Weights of a small GPT-style language model, trained from scratch on English Wikipedia: 8 layers, 6508 steps.
Each number is 128 + 32 x the weight over its row's rms, rounded and kept within 0 to 255. Layers, rows and columns count from 0. Numbers have three digits each. The size before them is the row's rms in percent of the matrix's.

# down: layer 3 MLP down (transposed), 2304x576, rms 0.124, rows 1488-1509, columns 144-287
# up: layer 3 MLP up, 2304x576, rms 0.141, rows 1489-1510, columns 144-287
down1488 106:091111087076160159093084164128101144186129142159115165157179127106187192124117124138111132120162187110130044147139157055194126185115121129176151103095124163130131061166100133090165113083193095117163161133145092164118096130088087132089140061075146113140153187133068130077183088142149058114121142123141090101081142072120157160145175213105117117039141122138151143132145094138185164105100142110127109166163134128147092141143080119118128
up1489 106:122104098160120166109126101200131098142153114113132127109131122143139131141099126154137169181051126110148064153119110094155193105202118116105138106154110086144095112140106153127146147186133176114174119094142162090091132156096138124170172121107120178150183114147148151122202125110159159106130133084069144084133093116108140129087119101103168121122163176076158124118097132121189114096136133120224107146147126088131058128159073109111124
down1489 101:154097135150133165133140156103162088176147103116136089153146115079094146120131132137133186171163120125158127125119073113110099077122215144194137164095149119103080113117123100147107144148134140116197150164126168085128171122163143153181090123094088174131100076110109201166085140115164185157176126129151140134139118101124145111075135147126110111065112166155140156148078153163114145162094185125080069128124106120113107102083186121096111
up1490 099:070144142124136105197085189125162102137116115121110211165185110109085155147106138054166082115092145089094144100093166121015195155097138137095114110125106136112154090090137095159152099126099086107119108137084167135136206124110153087151107194129180156067131144097149144117192088150130135131089096160100129136090149142048148141176174110115121133076094122112133107132177141133155141127147169095120130162165118128130139111187116149100139
down1490 096:137138101115097156151101096123149066117092090157132094108113147158112147094161156158086109190142087147127132109113065084171142094114150136103083142104146157171116176125191116150145132099129187077057163175113113122065120080131126119119117164118056128111172123114115151075154164139075114186096135077129122059115131131172151053083110150152149245139145121135201133194074163109107140108130118135113079121102075090142138145082155096211112
up1491 089:225045114081136041129133052115121175146157110131000164165147109142143132147153162122123158131151131154119139129182087103182086152133149096140119132090170102077119168141147118141104093083108156096162128108118105116113120173110170121062100085126130184120146139121140137151162119086160133191146141103128169152140131138150148109070138130104106092153112095167119180151153135140137116143163095119128113103173106089125177156162119160144123
down1491 091:129117137057173107128090121092119133138081139163167118114089110146112138091120087161119162084172116149193101143103169101117155095112081137121089096156139150093139147151104077123116168098168135119124139104121156151118082122089106174139152138113129148140135117146151115116172145156095109167152106103159086123099092142137116110140182130188122138138111154154154053099112108121173152095096186098125138102133105109113146099115148153159134
up1492 100:122146134144148113127101151141085149101126134074136128102126108116106113155117087142062087130097121115147113121160098092117168115153134119176127160171092163119149061098105053149160046131090152167086105164125087142142125162072093166132168148124107125095107170113142121127122154114202120107123133158121116162126166184144100105074148103209099114110187115105089144160101121179070132193098092086088179127124119096158174159126184107134145
down1492 107:141128166105160115156143046080145179103144162110123150114087127143138089104143118138113127078140116146162124126145113052137152184123162079183142138109072100143145136136087189144136155105151103102140127127182176108159146164161138086124110115074159113098170149127129114129108125156127170049085101119086131125121103155084174137151091197151135202115109142084150127117156138158101134154164069111108167176086124058083140174137181071117149
up1493 100:183081139155136122131189136109134107139162140128155187118145139138135167130101181200138103109154128108138100085148141170179144106164130111099099167129172110121162094099151103124141129100133123157112145149136086114163137180143094092095161187161115127105116075158193130111103174172133140145120104130162089159212106169159123142128091106113148133166115130087125206114182066128127147143152110039153211157125169124127117152169157146136112
down1493 096:129146160126186128149123100151123115130106127131066129157093078134146117158165079081063157175076179141145068121101112066137119130081137115097150170213133125152070179146092101131158153102088124133147094088127140196106107141144128127131137145158129127135164150115135115106123110092094113138141115120154113173122175091142168130124104107092152116148187127179188075100106155130136083068129163137159103140133064130059182065169076126092156
up1494 102:125136093127116129150089120094160104110100109166126140104123132137166186131161129132202194128109149119123074114099103186176157128138131131143140135060125097126077112091148139109119160154154136131147072196119145136148128145114154135111103180123144105180124084110109057089164115154122092110163094113141145152145127110090138105079117084118207090197142051131146166157070112088122145121064079103166145120165132133103151097136174095126134
down1494 103:093126173149121109151142118160081138084062168143123142174125128114103162115140142126094126124162084168177163159090068153107150169199089111141118093101123135147189109114105159158156110105144129129123141122107156148113100130082164155163122145169099109140160108068099136119225097208143117142130101172105110135096092148121178113060121119101145148121129102103123127122143126154138172119154122180158160159150072133109093126204137143089125
up1495 101:087137133061040060115071106097141109158120076095156096155168130127116158107135095143149080075101125071167171136169171114120167114116058050117132144128127097116112141143102087150117154162114157136114109088152167115126114097118170060129153160118072179110173071148118170137132156164154118097095108161176159161156153097161123139156143177088156123107100085169088181154118132187180080087090069163154131138143079141144157177122155112143143
down1495 100:144160161086217161071121155147123120129153163181102142138067177145128164152086173123145104152141175155058135091076129122132134147171160080104128134110152116144197166115138118107106125132135151114120145137116159103140210094108168155129097134152154108124117134080149136050134101096092198153118149115156076141150200125162086107107127047115179144125181176124188093087106062071098092126172145147132099152115111131131088122193136169116086
up1496 097:134089177125128143142176145108111113152109148100058187135111176136152151155126165203118092191199158087120131148155144137131110127102094134145085092134109140127177149134119119050164090101127178099145099166157110156158154088130111091131187152144104151084119152185117091104128179125130183102126095156136127168149163122125134095101118106130082095139117104102144118148137174112115141179133132121126117102138090125129082147125148099108100
down1496 096:097085111110102088165077063133069110167143159139171046144176087095108084109152113122120175133100131174080125115121122099108124122148121169108107163141140124155168083070129211211061139075155114128165096121147140160131106144138143202081106103154125140134092101127168104101157104084120081122144137106102107086096071112088153183139179110130162138096126136130086118113127107158091121079129164076134091129104130133132117155184107116114133
up1497 107:095176161080178126077074118173132198134074011141142142166152155144138177146138130153113105054163077139122133136104130149167127107185147103134090156088100160135122117085172066115104115208160174083129136066115188106106171136144115119112089073064180138123132134107075137147101142073161086133139173111141158107156125149086135195092091118125138178179098124115152143107103076078083164160103148087166116062170126147119141074091076107129114
down1497 101:088149078074096142153120113092136117140167117086080088173181165090147128184075140115187127164078174188147149145104108093171137141134103129077200206065167118124101163140134165147089096161115100154163107117151174175095103056068098152105172116048135173124158083157099161111112203129137108127102094093119118131153104154116079108121148149125144121080118131091103109114135165103135146127159153025163149169186134145116097108125142181157129
up1498 104:134127099110181125131139080111090054144187120189082102143090141101088081133134087183110100122105131125126085152135130164190131082107145142185103160105113102199114092103139110111119121202138066079176156090166159127134162077100109123150085104126063196088126107139135155093122119126086108154145094088097137082156140176169084162134156113116099117099124129134152150090126116135141122175126112158144149144067110138095131117051118121104152
down1498 104:174137182057168143179120175106168188117089149129123157115212161076163122141148157163153124124102152121137187114151133142129152106156121147083095161153117194110165133099131092101145160136134137110148140160092111183069125166104153192128164176125190091097105152113102124133103093085122178112104105201086147123110161136103125031109107100122134178111148083120088103111144198129161129115113147112129200149148102140199126095159146181115085
up1499 094:124228089141124104124134098096137094142144125176146099141123183141121130161102096128160139147160130096143103142147118097123085124116186111143122147121160084145112162166151165165124120111154137172055119131168096110136110158142100131187117129169072212117155206140124106130114136154101145117159112084131140142136083139122194153122122146040158125170124137050148124135093228162111076140180166094217074206108103162187103154064121196142112
down1499 090:112095071124139119122127164149079091084145161101136164131076183129134118095175183148089123144163099175106116152108144134058140075125081121138153096184138151087162122086104086071170181123095151142185139127116134126130114098125122165136134096126185144105128139038118124079103101172178118145125171164121144156171161128167152129138116105151117100123132177126063096135133086093152151122144136161130123111094108071105134136149147108116111
up1500 091:093125113151116092080134147121178148070133163094139110108105131131137197099134054108120173146092154148165110179146150116205103172199151097115118119145127093118111157116112116079116193171117138138097073156129181176122114113173134109131152172103125155090112103145111168134123143099181105117151143111162119098138158143144075138042087096125150110172180106137111172151092070123139125127089149128116163111159108136147071159073125159177149
down1500 099:187160109087137167101095124050148138135086144137151213038148088173078174151130137124164114090158159087064066107125113108144106175123178094152091151061133130190128166171053178139114137115090096136221172193144145099136114135151127135114122137108099080121182110091145169152108164098152134109144110159166131100110137124176138124133121104182130204137149142135084069198136092150149141090133147160127089106113124102108147090120180167185153
up1501 097:146118149101089150103170180189131143103086112154162159189092138120131116087146101124123111127081116109174090142102054125142135116183127145130129133131118171084182179084082097137165148122172105124108119134099136148122139113125166179133035116155100188198119108115124098152125117107124130138178174178090125134187119144127104068114120122153169125134172110060126111167067091102152169120120167124090117148165176107080100104130135100098060
down1501 099:146148160126141102112083149122130159166140119117058158108165094212108175146198159081140140152172170183130097122156141133115152161096148092122090119145113113154109104200103124176130142146076163151078113150136156073083146246077155102141187125180121112141171166126129130141104204143195087088128076145119130073061134145152170182142141117134142168117144085138080137109146094143093104206107105165159143161081123123137084134139130128223113
up1502 085:135096120110099125151169159109118100146089092133151104148161083168117099176152124180111082173124138164016157088118108153109156065177105108111158165169103125117121122121115148134200080117152140123055135114093079144155127128086126118121054097099076136107139145130194147121077151124164108104068109127094115162126166127104113083145145162096179123145118124166140122117077097069164113099144165143111118149111103202138124099143148115105098
down1502 093:150102147124130125142121118140138171144106110103167174139121159184110073040063090117135129137114150106140154129156094136105086134167099111135154073120127134160060168176088062135126123037128156151170108194143079148090187110156048119076110153152187119141131170137108135128090102113034169136088138163131120094107134136186135129112138157155088160111148182090118150105160038195090071093068144112114127099120072115126148219097140098125142
up1503 100:072098101162148178172080159112089127111168126109096102108143086108159183135175153126119154116092114174136117101151112075142162154127118070131124159139113116145154170123132116122161159148205153164176171099213119154147134127138116156115089211140146152153121162155084144156138074151114111098142136106162077135115142115106140153120143137085124130142176099157185109102058152095066156112143151144074093113128141140189060155075182116141139
down1503 099:182110189074145157078162083077142086086092119172197170094078201174108102193120091090178140127130143139127143146095170117149130137146131135161105155140098076127120122099152136091139131158066110101146103198134133082139120141117224113143139089182114113089130127157184141100145118132086159127122123118115134151117118152139134093105143123138077138135067147136143147145155089154140139086105168149126117055183109099136160093126168114186120
up1504 109:059096089138089168224186134126086120128124053066111121101081164153098184115074121186088043182160161067154126098160141106175117134141115141120136117154129172061089137056129116120135123183112157166129150183125131175127181217144155148132148096067108087094103138178127112139114161094105080068177118126110104154162097053174135129146134088123156132072170115110117065132113129075160150196112131145118143134076125162163096123075148134146080
down1504 104:181167077154094123124134145128133117082086058109131123182161113121087097131119121132123159169150196088088126091121090169134154147138117133099060145126106134052063092115137112088080150104117075116101093140086090119101179102155111119069143146106243138153132117152105100127106120119095055127138110134143132133107073150077150132070155129126105071121126086107087094136213165132189155123142161157130110126118122074098155112166131124158148
up1505 100:105125107161131099126124184130115083150136162137190171161153138151097132125124167037146133113136108091123128124068139122161134160132127108146137093120125123123138139161156139136216114099185131116126139126094129139164124124138171119163150196191131095153144106120119145090099102111132158136150137139154161147163097117163146055084121105151146079169125103088150097063150064157169099126113095174095106125106157127172105140121159110100128
down1505 107:065133159128146173139104112111127162116157166156114081135091103121169149122152121157127145115124121103139218070232124103189095143118125117122049067070145110200160148155150100091068168141154141120084079126119155089119088089134147203116160121124113103118126165093153164074106130147131088126124149142078140103140102161056149163137159087121131117132155178109106138118145155111154088149154101106146139144111119151125128088143072057097143
up1506 089:164133131137139100085104142077100083138120128091139188194076116154132176160126138109149170163126166082067075141114105144158103123084169203112092151154139135056111153127136184136097180143132064141145095143125134096089097178149170134096092111153088134143126098098219149132115142146199111137169137137099122142156097136136104119133120106204135148130088148157179134119140084135124144109139110116148130079132183150115098071165119176050110
down1506 089:116123118096141132130146170138111131094158154132027102100146135134138151105131118180170126111174137180145163178062173149149105070142096100104099092169126113120167134156140094111150153097097221147138143145072140120141158175080135152140104114117118135164168179087123083175107106084125104128057143140161093158116137054144160110111116132077113190069144137123111121126134152175115130160126118140153121143109110121138127183118092148160159
up1507 103:069133127092094143130113137178137110142149059150113100127115068114095118143153119152119116187134124158136152137124118125096142115081105136162179126144106138160168139148127164127113117167158079159100056150129090164158116125108164176077038111106108128136079197091095115124165119112176155135095129089091159122161127165166069055069155125168144155062141162142152114168150093158074159171102154095149109188172155110135124124106159064121169
down1507 106:147132155113150083133140132167146171104132147176135143123151101079171098172138097140158091108050129136143173090175142159155134161131108145124125115090134113081192132174163146146106092177111162160142068170099118117089098105104180133083155110126145118135127111117146146143125134143172118103103138072148081088146086108151082162169158132112113103110120104090173205117122102138139127191119128104110096149119141109123130157114156120123110
up1508 093:196100111152108074137155122141145096095102127150140094116155072092115105152182104119137167155165089123156132111105119163153123120144194113122111070089138173142180089141131152171145112154124102145177075063126147123060131159081153159055152111120115147147117042139118149131081165136181092135078076122147101141170115136075143121069116098102119111165091121128092128144085145096101123137081122136093104126113120149198166158098152116178186
down1508 091:132170154114125133156149155132145156192185130126128091135121150156038158141116130146147096099165159124086137175117158077072104087137100103135168161138093160098133152092092154056100142103111112100151132194122104159202128100086119053117101158140139168106069097107149101176156107098174169123176138128125103132112134151156127125153134115131180151128138130113140135112095113110168080083150138163180154119099148128088107131103150095127076
up1509 110:168080121070092100193154144117112132154089143107137124118140159132066122182130141100098110170111126134173116125092140128068105156116180103138081140136073070091114086122033147125151109182188152165119099180114174120134191172120173128134062152119139095125136152159080118099130146193149139161113157102126127110154181108124118149158118101081135090160124109170145094142169119120104083119180093192136121096095118133148134097138175117066144
down1509 107:099069064125102103141133129161119087110118115160190108173118079146065183137135053162138132175107090119160089128088161068152086127140123136120037140157040115102127086131147116132102146176198115109131124142096173126080140054148175099113168087144131138162160159169183111139154108088131156145071130156071114116062145108182149156104101157136128188125144153124126127075089101154148126157131147089095089089074103129175152096161092154132066
up1510 098:124143175060131106139137074086130063100088125135134135108087075093147134108151065115133171102147112090076078071136101103116063149119091124127120103148147142129106114104143136142073143138158186159149128113079148117104136131104174192166186099136112172151123156169132110117179131162209188098115142098158125056135145172147083056197140089166134130149131205130114073186060134081135119142182121131171145140115128105161101119134166204114156